config.toml
tie_embeddings = false
lr = 0.00784
beta1 = 0.95
warmup_steps = 200
Each number is 128 + 24 x the weight over the matrix's rms, rounded and kept within 0 to 255. Layers, rows and columns count from 0.

# layer 5 MLP down (transposed), 768x192, rms 0.239, rows 690-735, columns 144-191
[[160 136 142 114  97 118 106  98 104 133 120 133 122 127  99 141 131 139 130 141 127 113  97 150 110 131 124 136 116  98 109 119 129 139 142 150 107 111  92  93  94 137 153  98 144  97 121 158]
 [139 122 128 134 123 147 156 101  63 146 138 126 161 120 127 114 115 135 115 158 119 124 124 111 167 183 109 143 122 110 113 161 121 121 157 182 111 111 135 169  84 121  85 151 156 123 137 140]
 [136 101 112 145 122 148 151  89 131 141 115 123  94 107 154 133 111 152 116 121 117 120 116 147 141 143 120 111 137 108 119 138 128 126 107 162 132 134  92 150 111 113 122 133 125 123 146 124]
 [110 118 139 111 116 130  95 136 129 128  92 154 118 148 133 106 127 131 123 141 132 147 151 110 136 135 122 107  98 118 125 143 126 134 123 131  96 148 138 121 136  88 119 132 148 136 136 133]
 [180 126 103 150 102 137 148 117  66 107  63 147 125 136 127 168 134  95 128 120 121 180  83 118 151 130 108 124 160 129 106  76 134 119 139 141 147 104 135 142 124  94 116 110 157 135 148 151]
 [129 125 133 152 122 116  90 172 156  93 125 130 118 139 135 127 106  85 149  69 107 115 159 138 117 114  85 123 135 144 136 128 101 141 145 155 159 116  99 134 170 120 107 141 149 155 128 133]
 [158 115 162  72 143 118 160 109 144  93 104 147 143 125 111 124 119 110 143 105 133 137 151 166 119 137 153 112 133 120 126 145 125 115 106  81 159 104 129 150 120 173  83 105 118 138 129 165]
 [135 142 113 160 129 132 131 121 124 128 102  76 126 145 128  65 112 168 121 146 115 140 112 106 142  94  72 109  95 102 136 110  87 113  92  54 115 128 159 120 106 161 119 149 129 157 132  94]
 [150 141 115  96 147 161 123 136 134  89 111  98 147  99 123 115  95 129 140 131 129 102 162 121 150 150 120 144 121 125 152 176 184 116 116 119 160 121  58 156 112 120 136 155 140  57  79 135]
 [109  89 158  99 113 168  82  94 109 118 163 138 155 117 127  88 143 117 124 101  95 138  79 112 167 115 122 188 125 156 159 130 118 122 122 145 143 150  99 144 123 105 135 118 133 157  87 171]
 [144 129 114 112 130 129 110 111  75 114 150 112 118 120 139  85  89 130 135 113 130 125  79 133 140 101 155 181  73  98 131 171 143  80 119 116 149 105  98 112 105 158 134 110  79 137 138 108]
 [126 129 136 119  92 139 155 152 121 107 183 126 115 158 127 131  90 117 110 155 110 140 108 118 111 112 139 172 115 152 138 122 145 116 125 119 105 180 148 139  96 131 119 123 143 114 111 112]
 [107 114 137 199 141 128 116 142 156 137 101 142  85 166 139 156 122  98 127 163 184  93 151 125 107 154 119 114 121 147 139 125 159 150 118 153 149 168 129 116 129 133 135 109 140 102 132  98]
 [109 149 131 106 105  96 115 153  89 166  78 143 170 122 190 207  88  72 143 130 121 138 144 105 109 141 134 105 122 147 114 172 108  74 159 144 108 134 153 152 154  67 106 155  89 141 169 111]
 [162 195  97 113 131 126 137 111 147 106 169 116 145 140 105 159 166 100 194 124 156 102 159 164 134 131 138 125 142 127 166  90  92 114 112  63 138 106 123 174 122  87  77 166 134 126 129 158]
 [131 115 152 117 116 124 141 110 115 142 148 117 146 107 137 110 138 161 140 107 139  95 146 131 132 139  92 126 109 101 126 146 158 152 110 137 140 100 127 134 109 142 120 123 119 125 109 113]
 [143 106 128 138 121 186 139 117 114 132 169 156 146 133 110 145 115 126 104 155 143 133 120 126 102 144 107 157  91 146 120 123 161 117 137 131 137 117 101 122 104 128 162 110 119 150  92 144]
 [ 88  88 108 107 139 144 135 112 110 114 152 122 106 141 125  92 131 144  94 132 135 125  87 147  91 111 125  82 155 123 145 142 129  89 125 123 136 138 162 130  86 118 139 147 145 135 158 147]
 [122 114 121  93  73 126 116 115  91 117 135 119 129 104 130  86 135 132 171 137 113 137 135 153 158 119 120 111 132 119 146 133 114 148 142 119 110 129 124 160 139 119 156 138 109 137 140 161]
 [152 110 109 186 127 141 129  94 157 138 119 127 154 137 107 144 100 119 125 119 128 137 150 163  73  83 156 138 162 156 138 142  92 137 149 121 136 132 110 126 145  83 104 104 178 112 108  82]
 [180 113  86 121 142 151 102 125 135 137 146 117 179 127 116 109 166 138 117 122 121 136 131 123 126 120 122 101 105 161 141 111 116 141  93 143  63 152 124 131 126 104 142 118 127 136 133 134]
 [112 110 128 117 114 116 115 144 144 102 137 150 152 108 129 142 117 133 145 160 118 133 153 143 119 130  98 110 119 129 133 122  86 115 130 131 120 188 118 157 105 104 107 104 106 142  86 156]
 [104 153 114 108 102 135 157 136 178 133 104 129 124 141  96 156 155 160  90 168  97 128 156 148  99  97 133 111 148  85 126 103 163 140 127 121 125  74 109 146 179 115 142  96 127 152  95  81]
 [148 130 175 103 183 109 185 131 112 119 140 141  98 138  86 135 107 129 190 104  93 186 139 113 154 128 109 104 144 102 129 186 160 140 131 107 109 128 111 131 166  86 131 128 156 134 127 126]
 [120 120 144 137  79 137 131 111 116 134 151 108 132 117 146 129 125 119 128 157 145 120 158 131 154  96 116 127 130 105 114 137 141 127 147 144 122 100 121 112 133 136 109  98 111 120 136 121]
 [119 128 133 108 165 159 123 174  87  83 114  80 126 124 105 145 167 126 136 121 116 114 120 120 120 101 116 124 117 117 136  98 164 105 122  96 125  85 106 165 164 154 143 123 132 105 116 137]
 [152  93  82 142 116 137 114 159 122 138 107 103 117 162 136 155 201 202 128 123 139 125 169  99 137 104 118 146 112 119 114 123 152 152  81 157 197 134 115 130 127 136 144 154 146  90 147 137]
 [132 122 110 141 150 125 155 119 154 157 136  95 131 146 130 159 160 131  95 161 134 168 123 112 105 137 152 111 152 117 172 152 138 138 170 205 165 102 146 173 112  97 105 142 142 116 150 109]
 [102  83 111 154 110  93 100 128 180 138 145 115 139 108 114 131 124 103 109 127 121 107 112 118 102 169 140 127 108 118  85 140 146 141 123 177 155 116 113 186 113 183 117 142 128 126 117 182]
 [151 166 103 116 130 136 117 185 136 100 148 109 115 124  96  82 155 106 168 115 127 117  95 150  89 157 103  97  89 131 151  80 124 128  87 150 125 146 137 154 148 124 174 161 139  59 142 126]
 [114 138 132  79 116 114 161 104 141 167  92  93 119 115 109 195  93 143 104 137  98 131  97 123 122 132 130 131 140 107 133 107 178 139 119 136 128 168 121 126 173 116 115 125 107  92 128 131]
 [126 187 135 138 122 124 149 144 103 118 129 112 143 120 134 150 123 131 112 139 164 135 111 157 140 173 147 148 177 142  91 150 143 145 133 135 161 105 120 143 121 107 119  98 122 151 135 109]
 [139 112 151 102 112 119 134 188 125 154 132 142 132 116 145 177  95  73 138  97 131 113 141 127 138 137  97 136 122 129 141 137 161  96 154  97 168 166 158 120 167 124  52 151 143 147 166 146]
 [ 87 155 144 169 117 135 146 139 155 156 115 131 162 144 121  98 164 143 115 145 170 142 135  89 113 148 131 143 144  84 115 147  97 100 122 143 127 125 194 114 117 169 104 102 116 124 107 132]
 [108 148 124 143 144 130 138 145 130 122 130 120 136 124 157  82 138 126 148 111 167 107 146 126 142 177 130 126 142 131 125  98 159 116 113 106 101 139 115 132 131 111 147 162 102 107 149 169]
 [124  97 120 134  86 140 160 151 156 167 130  95 132 113 143 101 154 137 141  98 128 109 128 157 129 151 129 150 132 110 120 136 154 114 156 134 102 117 149  98 124 108 126 125 116 143 101 103]
 [112  99 138 133 141 107  99 146 131 129 118 161 104 130 114 177 122 101 106  96 171  99  85 142 109  98 108  92 142 102 170 148  95 114 112 147  92 104  77 161 106 112 123 130 106 127  76  80]
 [141 138 118 123  95 133 188 145 183 138 126  85 128  95 105 125 121 125 173 136 145 122  94 125 131 118 104 114 146 151 124 128 134 116 110  81 147 145 178 122  96 133 130 142 116 142  85  87]
 [117 105 116 168 150 165 100 151 164 109 158 142  92 115 144  45 131 113 156 157 124 127 124 126 115 131 124 119 121 130 122 119 121 115 130 128 177  99 128 135 109 133 115 105 134 122 152  77]
 [133 108 119 126  97 129 109 127 124 134 134 114 138 139 134 117 134 129 150 142 136 156 138 135 122 138 149 142 137 130 123 118 128 103 101 127 106 104 140 134 119  94 155 124  99 125 146 138]
 [140 115 158 138  97 139 161 112 114 131 146 144 127 133 128 110 106 144 100 147 144 132 125 150 122 130 121 124  96 140 108 146 148 145 155 114 108 114 141 124 101 135 136 129 135 132 124 115]
 [124 101 144 151 132 156 121 104 119 153 171 128 119 124 112  96 134 148 126 146 122 115 119 152 135  98 111 160 154 109 119 109 137 129 132 118 141 111 110  99 129 100 103 111 114 104  92 116]
 [102  65 145 143 143 120 139 127 113 118 112 158 171 150 172 158 137 147  84 120 120 123 122 124 112 139 133 154 135 152  98 151  58 159 103 125 129  38 129 141 144 139 151 138 188 179  88 114]
 [130 120 120 110 161 144 133 125 103 127 116  51 129 105 112 106  76 119 128 144  96 157 133 135 118 128 118 121 126 134 147 145 149 116 115 139 112 125 127 182 157  82 135 127 129 128 155 125]
 [134 110 101 132 108 144 105 134 124  97  92 125 159 134 134 124 137 142 120 162 134 153 161 148 101 118 148 157 115 129 154 103 102 120 160 169 105 141 121 116 144 126 115 156 143 110 102 127]
 [ 82 115 106  88 142 102 127 149  87 111 110 138 115 110 150 118 139 117 123 149 135 116 113 122 158 111 156 141  96 149 145 105  85 131 125 153 115 134 133 133 125 116 135 144 168 132 134 113]]
# layer 5 MLP gate, 768x192, rms 0.24, rows 691-736, columns 144-191
[[172 124 125 136 141 102 130 115 153 133 115 157 107 112 113  80 136 128 136 109 134 123 103 128 120 110 126  66 123  99 126 139 137 110 171 133 162  97 120 152 142  93 105 134 127  96 130 127]
 [122 128 153 150 139 102 109 147 106  91 166 123  96 100 108 138 161 111 117 129  91 118 133 127 155 139 109  65 115 145 120 128 134 156 122 130 149 130 134 101 125 130 124 137 105 118 167 127]
 [109 167 136 118 139 122 125  94 155 139 115 121 157 122 116 130 118 130  86 121 154 162 137 119 123 135 156 114 144 138 113 122 147 147 103 120 143 121 135 133 115 111  85 113 126 146 133 139]
 [162  93 172 116 153 128 138 115 136 147 168 120 100  98 110 147 126 128 127 120 139 129 143 103 171 137 135 137 117 107 132 131 148 154 133 102 146 138 143 125 139 129 150 104 159  90 142 177]
 [132 114  73 140 113 117 129 125 142 110 141 151 145 167 136 105  91 156 108 104 136  94 140 183 115 144 115 108 112 136  95 145 138 134 142 139 144  67 149 103  99 162 181 111 130 138 123  57]
 [119 132  94 127 121 126 170 117  90 129 163 110 110 193 114 110 145 129 133 145  90  95 115 123 117 137 141 107 147 142 132  98 173 103 120 163 122 133 123 150 124 125 128 147 152 118 124  98]
 [115 128 124 128 134  83 120 138 108 143 210 138 148 123  93 109 107 102 113 129 117 105 125  89 136 114 144 134 132  98 113 112 174 108 139 125 153 102 180 126  83  95 128  92 140 108 160  90]
 [136  71  80 128 135 115 113 118 120 123 106 100 137 119 143 167 139  91  99  90 115 117 131 136 121  90 123 154 161 139 140 143 150 149 109 101  90 137  95 111 137 195 124 139 128 110 139 101]
 [ 93 114 101  80 113 144 121  97 144 122  80 177 172 190 127 127 171 127  96 111 130 122 103 133 135  99 140 124 119  73 114 111 139 168 116 108 152  48  90 123 102 172 101 148 106  97 101 176]
 [147 169 142 168 123 177  84  99 167 128 113 147 136  95 166  80 149 135 138 157 116 110 146  96 143 129  85  90  94 125 177 120  96 135  64 154 121 145 125 122  92  97 111  62 165 132 155  91]
 [142  93 155 113 124 125  66 137 108  95 113 158 153 137 121 107  82 119 149 144 109 138  79 115 102 141 118 114 124  94 127 109 115 136 125 130 128  90 155 153 172  92 128 141 140 141 140 161]
 [ 74  76 105 124 115 112 148 142 159 123 141 141 102 161 191 117 105 133 113 137 101 103 133 122 152 135 100 146 142 127 104 114 131 164 146 164 165 102 138 130 113 146 148 145 167 166 141 162]
 [124 147 108 121  97 121 124 147 120 141 105 175 140  71  66 137 152 122 172 133 111 134 135  86 132 132 153 132  99 169 118 136 126 118 170 134 142 146 103 120 107 153 108 179 100 130 143 131]
 [174  84 128 108 100 128  74 139 110 162  64  78  90 113 147 132 176 142 114 186  98 142 175  64 155 158 109 125 172 183 119 110 159 142 132 170 123 114 106 135  95  89  94 128 107 124 198 142]
 [138 136 113 137 125 115 177  98 124 120 121 130 136 127 130 128 130 125 151 166 149 108 131 134 123 100 112 123 161 142 148 134 161 157 132 115 142 135 113 152 138 147 138 131 117 162 104 107]
 [127 132 127 108 120 152 133 103 152  98  80 157 158 125 129 146 104 116 148 125 109 120 141 132 114 108 120  98 122 143 106 151 121 125 116 115 106 143  90 130 102 136 147 128 108  91 122 110]
 [104 146 112 147 114 117 126 127 118 125 157 114 171 120 139 119 133 136 127  97 105 133 174 139 101 126 138 142 131 130 119 121 142 141 149 132 106 109 131 114  96 115 127 117  99 134 148  97]
 [168 122 155 132 149 136 177  88 156 104 125 125 142 117 134 114 120 147 107 153 140 139 109 137 152 154 156 116  89 118 131 127 111 112 126  85 128  98 128 134 151 144  82 170  99 116 140 145]
 [140 128 126 130 115 121 155 124 111 108 129 166  90 132 132 123 161 159 152 105 114 148 124 130 120 156 149 133 134 148 156  92 126 123 102 116 156 170 146  89 122 119 110  92 144 166  79 131]
 [106  88 110 124 134 112 146 153 126 117 114 119 116 114  97 139 141 152 153 117 113 161 118 127 118 114 148 178 128 158 120 155  90 131  95 113 116 130 125 108 147 130 159 154 111 130 155 109]
 [149 139 123 118 172 137 134 113 145 133 164 145 101 134 122 145  96 137 105 125 161 142  95 130 127 132 168 141 149 132 107  95 135 106 122 139 143 135 127 131 129 124 115  93 147 125  97 132]
 [110 115 123 107 127 171 154 151 133 122 172 138 110 147 124 107 168 126 135 137 117 153 172 115 147 136 179 101  88 133 163 153  94 119 130 152 105 137 144  93 101 123 124 142 108 141 144 141]
 [151 154 108 133 131 131 126 128  95 138 141 139 135 145 132 137  83 152 159 128 141 144 145 115 172 143 139 107 123 162  78 136 146 133 130 130 141 140 106 148  72 143 150  98 118 107 102 129]
 [151 125 126 167 108 117 134 108 131 103 121  94 125 113 142 130 105  96 102 123 138 163 113  98 165 138 148 129 130 139 147 131 119 123 123 112 120 118 127 127 150 101  73 144 126 124 153 110]
 [195 138 169 122  97 175  89 137 140 104 127 151 145 142 164 147  58 130 125 131 163  82 137 128 121 157 121 116  70 133 109 162 135 129 119 104 133 137  90 109 126 102 111 176 128 156 115 131]
 [156  65 156 231 111 163 169 117  98 128  84  53 103 151 138 123 134 143 101 119 123 123 140 135 114 135 132 139 105 126 172 156 121 133 102 150  95 114 145 163 117 107 126 119 130  64 144 147]
 [100 169 106 150 109 139 156 130  93 169 167 105  96 147 108 142  64 136  92 130 146  73 143 149 157 113 129 167 134 115 107 102 165 128 134  90 131 124 111 139 146 126 162 148 144 106 119 147]
 [154  99 148 128  75 119 170 124 141 109 143 119 161 157 137 117 145 137 114 200  88 131 141  96 118 154 151 153 140 129 129 155 144  96 146 134 158 158  82 128 105 167 116 107 143 113 104 126]
 [131 124 108 127 157 199 113  77 118 139 104 104 137 105  99 175 140 172 130 137 121 103 130 162 115 101 112 180 141 170 140 167  54 121 112 179 110 153 144 118 105  94 138 124 128 147 141 133]
 [142 149 109 149 144 125 105 150 158 143  90 123 144 165 124 104 113 100 106  89 119 143 140 123 108 131 154 155 126 176 211 188 166  82 114 102 172 143  76 112  97 147  72  96 128 104 117 128]
 [ 89 187  98 120 144 124 112 153 118 127 136 153 188 132 112 145 142 154 133 137 141 126 148 104 134 162 141 152 137 133 118 135 132 156 155 121 141 122  93 110 124 130 140 129 111  80 124 130]
 [ 86  84 117  99 179 102  95 100 133 131 106  99 180 182 134 150 144 174 158  86  99 132 147 133 142 107 101 114 140 135 155 112 113 108 147 158  72  99 133 137 121 139 115 141  95 100 121 112]
 [112 113 139  94 167 100 149 138 146 107 147 110 139 139 136 122 140 132  59 131 153 110 157 134 115 136 143 123 125 121 147 131 117 135  98 138  98 140 114 156 108  96 120 140  89  93 136 125]
 [145 120 107 121 131 125 161 112 119 157 137  94  93 148 153  90 151 139 134 119 119 124  85 128 118 130 145 108 147  91 133 168  90  79 107 112 153 163 106 129 106  56 119 137 139 139 143 139]
 [163 119  92 124 167 145 111 154 108  98 130  99 143 102 170 166  97 102 127 146 154 106 144 163 117 105 122 112 133 104 149  86 121 111 125 129 141 109 130  99 118 101 138 140 137 169 133  97]
 [120 133 135 115 158 109 128  94 130 128  81 166 131 103 143 153 136 156  89 140 103 124 137 120  93 138  84 105 141 109 109 136 119 144 143 117 117 117 102 115  98 179 131 116 120  99 124 142]
 [128 148  96 116 117 110 113  93 128 132 124  97 146 115 147 113 120 177 141 143  91 131 133 105 140 118  93 115 141 118 130 124 129 133 103 151 128 127 126 127 146 125 133 129 131 118 124 158]
 [132 134 167 154 161 116 140 104  96  95 121 123 122  93 129 105 130 143 117 148 134  92 137 132 122 120 121 112 182 131 114 126 144 110  87 136 109 147 108 143 114 137 155 113 130 116 140 124]
 [111 112 117 109 123 121 147 122 107 142 122  92 126 116 190 136 119 139 151 116 128  95 135 154 132 109 135 135 182 115 117 129 157 125 133 121 141 129 121 124 117 124 154 137 119 138 124 116]
 [144 146 125 127 123 117  99 128 159 111 114 152 109 122 131 135 120 146 119 120 135 143 134 135 110 136 153 164 146 128 155 126 120 120 149 116  85 138 124 131 143 130 102 114 158 141 125 139]
 [113  88 168 154 104 105 155 109  80 142 140 120 102 134 118  99 147 165 125 116 125 100 138 157 157 137 104 149 143 107 137  84 124 137 133  94 136  89 146 102 157 107 104 100 141 160 105 125]
 [155 112 101 139  78  90  99 151 106  86  94 117 141 139 130 111  77 130 122  89 130 147 109 108 126 146 146 147 192 112 142 135  96  91 115 105 129 122 177 133 125 106 118 104  91 131 126 108]
 [122 148  99 133 113 131 109 161 105 131 132 112 151 124 139 123 137  51 115  78 132 122 142 130 118 114 104 136 134 105 114 137 172 130 116 107 112 120 109 113 123 178  84 137 106  95  86 131]
 [131 118 114 111 130 155 119 116 121 134 147  94 103 111  94 155 133 127 126  99  94 136 138 143 155 150 133 152 112 108 126 119 100 107 136 117 160  98 136 123 117 106 148 135 139 143 113 136]
 [145 157 147 142 106 176 134 136 117 155 139 154 130 113 127 132 104 153 120 112 154 117 132 122 154 103 115 176 142 148 138 138 125 130 148 105 128 139 126 149 122 164 138 132 124 125  95 113]
 [143 138 107 112 100 154 114 108 110 109 145 110 115 120 147  97 170 147 103 146 127 129 116 126 107 194 143 134 128 122 106 116 145 139  73 102 104 167 146  92 139 104 138 161 139 106 141  98]]
# layer 5 MLP up, 768x192, rms 0.248, rows 691-736, columns 144-191
[[177  89 133 137 144  82 114  57 138 114 133 142 146 108 134 131 121  83  65 119 138 155 133 123 104 132  98  99 137 125 134 190 115 131 137  82 112 148 131 115  97 113 133 108 141  86 156 151]
 [169  89 127 128 153  92 103 130 128  92 113 142 121 118 160 145 100 127 138 126  95 122 135 130 152 141 136 142 119 124 158 134 143  99 133 105 142 141 113 131 156  93 124 124 167 108 117 123]
 [158 137 129 104 110 153 131 112 153 108 137 138 136 127 110 123 108 100  99 126  85 158 129 115 126 124 170 116 129 182 104 143 150 173 100 117 138 118 186 100 128 134  96 115  84 135 148 113]
 [163 161 127  79 125  86 137 135 146  84  93 160 160 135 131 102 170 121 135 141 118 189 133 151 133 149  95  67 133 130 103 117 143 178 131 132 162 159 132 137 160  88 160 137 136 129 143 123]
 [112 114 134 120 130 112 139 164 129 130 111 172 140 110  92 105 139 139 169 109 169  69 124 122 124 135 138  81 151 132 156 167 159  93 114 109 125 110 119 152 158 143 117 110 162 145 147 132]
 [161 130 129 130 138 125 123 142 154 150 136 109 127 113 124 157 130 123 121 145 101 144 103 127 129  96 125 173 141 153 140 100 144 124 194 154 139 129 116 113 133 125 111 130 169 129 119 110]
 [111  95 181 136 137 154 134 133 138 135  89 116 127 142 112 164 123 111 108 154 123 131 146 114 132 102 105  96 107 111  81 125 110 164 115 106 127 145 136 155 161 148 130  98 102 161 145 121]
 [142 126  81  91 135  82 110 130 153 143 107 147  90 159 142 148 107 130 132 141 124  69 130 111 142 132 140 105  96  93 140 107 160 126 115 125 100 125  99 121 121  92 130  96  99 133 156 133]
 [116  63 133 156 128  80 167 145 113 145 111 119 125 121  97 159 123 115  89 167  96  95  84 147  62 133 191 171 197 139 151 118 152 134 152 136 138  74 111 135  98 146  55 142 120 135 133 177]
 [126  99 133 147 198 105 129 133 142 139 118 125 151 155  76 145 120 150 164 108 105 158  79 125 101 139 165 124 165 160 185 146 140 119 126 162 138 102 163 157 110 137 118 142 140 131 139 130]
 [139  95 132 141 140 151 114 151  94 146 163 158 136 103 104 123  98 133 132 205 112 123 146 124 150 122 113 118  79 138 162 113 137 123 151 153 138  73 135 133 159  86 118  78 123 127 120 146]
 [117  99  78 112 127 131 155 152 149 104 127 138 115  99 145 132 132 138 133 147 144 112 147  94 130 140 121 115  94 102 143  86 100 144 141 139  73 130 182 135 132  95 152 135 181 135 129 160]
 [135  45 124 124 142 148 141 116 153 120 142 136 103 115 106 153 100 130 142 107 192  93 177 117 179 148 119 163 133 142  93 124 138 143 157 154 161 119 118 108 123 135 145 138 126 121 109 126]
 [127 169 107 180  68 154 124 129  85 157 127 129 164  85 128 125 125 146 141 177 148 113 185 118 106 140 116 117 135 129  87 126 119 105 172  99  85 123  90 133 114  87 155 124 144 167 152 135]
 [116 141 161 141 130 123 139  98 119 106 139 160 104 122 111 134 167 176 125 133 137 157 136 106 136 126 109 123 107 148 134 101 155 111 125 136 105 128 123 124 127 136 119 149 126 120 140 105]
 [155 142 136 136 128 135 148 145 100 147 144 119 113  65  98  88 145 101 126 116 161 119 137 131 140 110  94 144 139 119 111 111 149 147 150 156 151 130 125 133 140 109 116 142 145 135 153 111]
 [105 152 154 124 106 122 119 122 137 112 110 129 165 105 122 124 135 140 145 143 125 123 123 127 124 102  95  95 135 152 145 134 110 162 126 158 113 167 153 119 128 120 137 122 104 142 140 140]
 [ 95  75 117 112 155 129  92 177 185 128 111  88 108  74 171 149 138 115 143 102 117 146 105 139 154 111 137 151 137 140  96  99 138 136 178 131 121 106 167 129 161 119 153 129 131 121 175 145]
 [123 100 113 105 120 114 139 105 102 120 106 178 102 123 147 109 150  92  97 112 130 110 105 100 106 122 122 104 134 132 127 105 105  99 181  73 110 166 154 118 165 123 134 126 138 155 160 152]
 [145 117 124 156 106 142 128 135 152 124 102 138 135 145 160 127 142 120 144 102 112 103 154 157 111 122 114 104 141 105 148 143  85  93  97 113 154 137 112 141 132  79 113 127 131 140  99 152]
 [138  96 143 103  74 115 132 109 130 135 146 151 183 133 111  75 123 134 146 103 165 145 152 111 105 148 150 157 118 131 119 145 139 129 154  96 173 107 153 140 143 158 142 142 112 129 126 135]
 [139 179 102 144 135 130 122  81 145 111 157 123 166  98 153 135  86 139 142 111  79 123 137 114 136 139 147 145 104 147 109 159  81 199 146 126 152 109 145  70 133 142 128  92  97 148 117  61]
 [106 121 117 155 131 135 122 139 129 121 147 118 157 121 131 135 151 108  96 155 152 109 116 101  87 132 131 117 156 148 157 146 137 134 152 125  91 107 133 112 152 106 120 115 140 142 121 123]
 [101 139 103 120 142 100 118 117 141 109 145 149  84 154 170 154 138 145 125 111 125 116 147 137 132 112 115  90 143  95 154 151 141 124 124 174 108 120 142 139 144 118 124 138 114 133 157 153]
 [139 153 141 115  87 134 115 130 164 150 127 136 167 117 174 121 118 119 163 128 119  99 123 172 145 125  61 149  75 124  58 121 123 103 151 106 111 127 109 148 104 124 121 129 145 179 139 117]
 [ 92 132 116 175 113 153 115 115  85  86 119 123 196 116 117 113 143 138 130 136 122 121  91 129 116 107 135 141 141 153 106  97 142 130 145  60 154 128 136 129  91 115 133 110 139 118 172 123]
 [ 97 129 107 169 103 125 121  75 120 108 133 144 105 134 117 110 126 104 183 122 140  96 107 145 160 142 106 176 106 121 106  97 130 127 101 140 153 158 144 127 169 116 123 176 178 131  93 132]
 [165 121 121 135 123 160 110 108 117 144 107 113 163 107  97 133 117 118 149 128 126 128 128  79 119 175 147 138 160 128 126 158  94 127 127 159 126 143 114 135  82 136 107 113  62  84 108 179]
 [ 97 129 162 145 157 127 144 116 130 128 120 143 123 151 179  83 111 136 110 105 110 139 128 135 128  75 124  77 147 103 160 113 155 122 130 102 118 143  85 138 153 144  77 153  99 100 112 110]
 [ 86 150 116  63 123 122 126 152 120 131 128 115 150 131  98 165 113 128  75 136 156  96 129 148 145  93 112 151 129 168 127 120 100 156 146 105 126 113 115  90  75 100  99 174 144 138 144 182]
 [129 141 120 117 131  76  90 126 164 102 120 108 127 113 137 108 139 110 114 100 137 119 124 117 124 105 101 156 182  98 161 144 155 102 169 133 137 123 108 158 158 103 121 113 144  86 113 124]
 [128 121 154 122 113 147 123 118 149 131 148 125 139  93 171 154 131 101 129  90 144 119 163 138  88 104 112 145 122 137  94 136 123 116 156 181 168 124 111 121 149 121 110 124 133 134  96 132]
 [105 126 136 121 178 149 151 108 150  98 151  94 156 142 164 109 109 123  56 116 112  98 118 133 127 120 114 161 135 147 147 122 126 138 172 154 144 118 119 162 104 117 153 127  76 135 138 128]
 [140 138 132 156  66 149 157 108 123 114  91 101 161 105 114 152 135 102 118 124 163 168 150 141  96 140 142 109 123 111 112 138 127 147 150 158 110 139 140 114 138 165 117 110 122 153 145 136]
 [104 115 129 113 161 132 131 124 100 153 131 144 114 197 155 107 124 134 135 108 126  96 116 151 129 150 121 134 113 199 115 159 160 133 156 116 116 134 142 151 161  82 110  96 134 105 118  96]
 [105 157 113 171 169 136 134 123 144 165 124 141 179 139 136 174 113 133 179 144  69 160 119 129 131 106  89  97  97 126 117 117 176 139 147 122 120  76 145 143 130 135 190  98 127  95 173  95]
 [ 84  98 117 132 127 124 137 149 143 143 112 130 116 185 164 104 141 123 143 166 123 101 118 123 100 152 103 140 130 152 103 106 147 110 134 139 167 134 112 174 122 117 118 162 118 183 148 113]
 [161 123  95  99 136 124 141 119 118 107 115 102 120  73  87 120  90 121 141 152 164 104 114 145 121 165 134 132 133 111 120  97 160  92 149 111 128 132 109 133 108 115 161 141 124 125 122 110]
 [120 143 140 136 132 124 153 121 128 118 135 173 127 131 136  98 172 146 127 116 124 106 118 181 125 142 136 144 143 161 151 119 131 122 143 152 119 122 142 124 136 151 156  87 136 132  89 116]
 [116 105 116  86 120 114 106 153 108 134 123  93 109 162 126 116 148  97 113  83  97 133 104  96 152 140 137 100 132  97 126 144 102 109 134 137 135 123 153 128 125  96 168 151 110 123 161 169]
 [120 143 132 113  91 132 132 139 139 104 116 128 170 137 150 132 135 128 175 121 105 126 136 128  91 112 131 132 132 112  76 138 116 121 116 116 102 153 136 149 139 122 172 140 130 114 112 117]
 [142 133 131 154 143 154 146 146 115 170 138 138 155 112 152 158 135 145 122 113 128 146 127 123 119  88 117 131 135 113 126 101 127 153 159 131 153 157 117 119 167 112 133 102  89  95 123  86]
 [142 148 116 124 116 123  96  98  88 145 138 130 108 136  74  95 141 108 129 137 106 137 111 137 128 116 149  79 131 134 142 124  83 128 114 195 116 151 142 142 129 136 107  86 145 139 140 140]
 [101 144 149 147 116 120 156 127 144 158 119 152 130 131 134 106 118 127 125 107 135 113 105 150 102 121 157  84 117 112 130 135 133 159 141 153 128 143 167  97 159 124  75 103 116 107 138 131]
 [162 124 123 130 103 137 139 125 172 110  99 129 160 144 117 136 109 146 156 147  87 143 104 108 141 104 128 145 121 101 142 153 111 104  90 143  92 129 103 147 101 118 135 124  98  82 159 132]
 [129 151  91  92 148 107  92 113 143  93 144 124 143 118 114 125 141 109 136 131 126 161 102 122 167 114 129 150 134  93 125 138 147 130  65 102 117 145 119 137 115 132 176 174  85  96 130  89]]